config.yaml
vocab_size: 1024
lr_head: 0.0107
batch_tokens: 32768
dataset: "wikipedia_en"
Each number is 500 + 25 x the weight over its row's rms, rounded and kept within 0 to 999. Layers, rows and columns count from 0. Numbers have three digits each. The size before them is the row's rms in percent of the matrix's.

# up: layer 3 MLP up, 704x256, rms 0.0541, rows 219-225, columns 128-255
# down: layer 3 MLP down (transposed), 704x256, rms 0.0494, rows 219-225, columns 128-255
# gate: layer 3 MLP gate, 704x256, rms 0.058, rows 220-226, columns 128-255
up219 106:532517523504476475487466490523503575482552507497502467464538506552513523495513505476468517512547535543493488532487490482441452540457508504491481504469487492515469510501505485515521501506496491523503510487487557493508516524544539500477488518551478482482496471529528487517498507484538470541515501495508522474491483510535443538494483541489486568502520523497554462528516504473496507437482
down219 107:516527525479517474469496468503501450490489500491539524462473482496547499517501519503471473503485472523509478553497460513513472482510506465561525498484472497510498518491499493512514524505482446528496439491509474476489513478486479464507510503500506498456531476479512540479499472487494453521490485500488508515508517526486512512536491499514478539465481501492484535536500509488450479476477
gate220 106:528485492503498492493533487523476483456496492470496498553516509505542480483535489483508506515523443517534485542488485531483460508470508524525470456500497506503469505517499519521538454523499522543514504493478519510487460485504499509508530500514500533495526484503523498465450509475492501471555510491504526525530462455453448560525513429512505502464492479534483453512478531495477478457531
up220 099:492499487496545535509476503529464514426455504490517457513519456464481523501540505525490566527463469497522468530505497518494537492471463496533509541523465486496497520529444511513501526461465506530492482486499516484454481496512534518465481479504493491500524489480510492493512484491460483535486475485478487501487519481507470510526482480491472482501469513487477507498488510492485487531497
down220 100:484507485489480498535519495495481529521495517539460540501525448483485468492503522491488534508477532488530450495509492510506539465531515509488527509483506501504511476480504547499532481509503440506468554512432494481487489516478486529494455490542495475520474507500448463461498524514495461521492475496461471526507546519511501457505523511480527498523509505500503534495493512478486518490502
gate221 100:473468515511503486548515512492546516515477485442520453521508469517515521485525471512496497483480453493501555520542522514505470495492494486507489503499487455492468491503529484469456502447531482513509523498527500478543501509474456468464529474535492510485484502512493478501478520498483474503475466523498456483468499463477517542498494511469499469498484514540506506485469507493477496519483
up221 103:484515474542486520542513466447533491509461511504494511506483459508482486491453467486500494518529516492458463483512543513495488511499504511535539505547516466462530501491515512516485510538506492482441536489457554484533490487495505513473541532490502521510484488531471506485494411525476494466469502514503500485504435513496508500546534543507502520495504496473535510525524475475497563506475
down221 098:487529500521521506526519521519490479492505524450527483478539483516530454539499554525500536504522463524515522473489540513507504474442480544489502530507488502482472518533521500478481490485488549511538446497506488450515458474509527517503530515465513468480511494456523539471538503522515518497459502468523515551487537521511464521479502481468452528533473505500531470499524531479478492508512
gate222 092:506502539510546504519502496469532561496540499481471554506475509485451534508504522495483554495483472517511460449543489500521488537502485506543459493472513530546494507499499505492480484519500489521514545481495496543574505516499484484507470498476499514490457541468534483482479495484496524483511525564461537507508529531529517530526508524486444485487482520509534535505530476516458479485549
up222 098:463477499439490458521530449499517508531486464553514507471469494475524514507497532492557492469516516500556485478497535521527493517502451506501514519486557521504475464494492494515505460521504476505523497495496491508507531533507497490484515455521482486490456520516460499495469498496516540509510548491532513466545526531532531485556506482465540518501538490428495499497506471482484471539519
down222 097:476532494499473555510499501487531486480515531549483499492509548485500467469464528493494474538506522527514533492479498541489502530484470514494534501486489532510509479527509495526482460472512517498468492494541542512447481460488492493487489493464496529481526495492497480547501497456492490502490483471513474463504525460428469472492476482493531464461501511494470506485483525507517518517466
gate223 099:528501519461477488501526507524541520528485459506451493482520497498517502496536534537455474516494478497475510485497487512526491501536496519474443526520521506464502494479545493482496464509492469535527508519484507518511503445496497484501486527456502497502471471521505509476468484491497515533505532483555495469521527486504505468509523487485478494512513453509503474496452473517507508535505
up223 097:490487518492512495501451493482526524517499521485514477500487509489508472505497506498489490467553469496483552451485440477482499544456539475501485489489491483512485538504523494508537493492514542485525503478467481458509468472502490518470483514516526516506474497469492515495501512531444494519465490525481586491504488466477498529480501492520534537533483486509455531533512483492459463499488
down223 099:498502519513487470430473481499462450485485525515520503469456469466471485482544505474462489523518524490522515548527494489441478543492491479517486498491433502515511491558520517450489482493474488505476524518493486460547507497487518498476566512434516497488452557515512528502477522481501523541512516536488534507515507506505513482512516470505535487476466475526536540524500493509517509482509
gate224 102:492449479503531494515482520520491455492499526449506490518480528475494560502525470474529512498530499494468511527515493505525474527506508482515464477517541505505517522497491519514510479505480523516474495518534507514519518486452478480498507517475447505511566466533515460533490466483478513531503488532540489511514529480510525498516495508426485494477500487551520550498506483469497508510514
up224 100:508471492510476467512502527486480492499520534479504513491528448480511512523530519520486554529489511515453478515509436520496505457485485475490484502560502514476491531515453488508487501452495482484467500507502492449458515484479484472481476482464507489456480496512484475481510481485518524517544473521527486475481483495505506476499530507511504515510480481492411510496530450520486481501504
down224 102:514489534495482522459506511507523498541528513502555463479545481477497473419518481490490508492498479525510535488529496469521501471483469512504523476555504523490509546500527493556500511522561511481500467475501480473526491452510502487532460512471475499487471529485524488494538504561505467517524486507512486509463533506490467509497539501479475486544480511452511499458484468479506492498500
gate225 096:533494528475493519449480451509511470466482471488528503524503501473512505538519535477498454538488476477456511510497511555524481535493500485474477534531519524506509466487503490502467458503518494499466499523493519514512506495527522488513532500464480434542460502473470501463469503410488531482511491481530494489551501562475488510470518518491462545474513473494479516509496507498468525514508
up225 095:522495481501500508503487472559497493483480462489530434503507479490525537493512546489514504511557512440476520486490525496482514481494507468523509520500515498488553502498468487496489456512455502523473475523499494511530483502477516476469496496486518528545460526516487482500496505514505513505536456496467469495514518472493486494510467534496521484506499522491507548473500540479513475537549
down225 097:485541528494541502476503473519546485454498514486515527496512494489484483520486482487507479474476488492486511462502533491505572519465470535464481485500510505493491506480516480496543528488512494462537552502530499531469492470451502512445514504507504507442525499545472504511482520512470459510520486507496504515488468450497527464543528483511543467517481514495470534479491464519546450484490
gate226 101:515511477504489523474470513495471553510515495512498508500464556473510493498474538484510507504462515524499488508519528467505527520460537470477523496466524477540506515509519501470489487502484515486551536485485478517528471549541502518529487497523519521513475504528513524524521523490506541489525556486512527521523480474461489464452500503492484513481526493507499448524479482509533480498497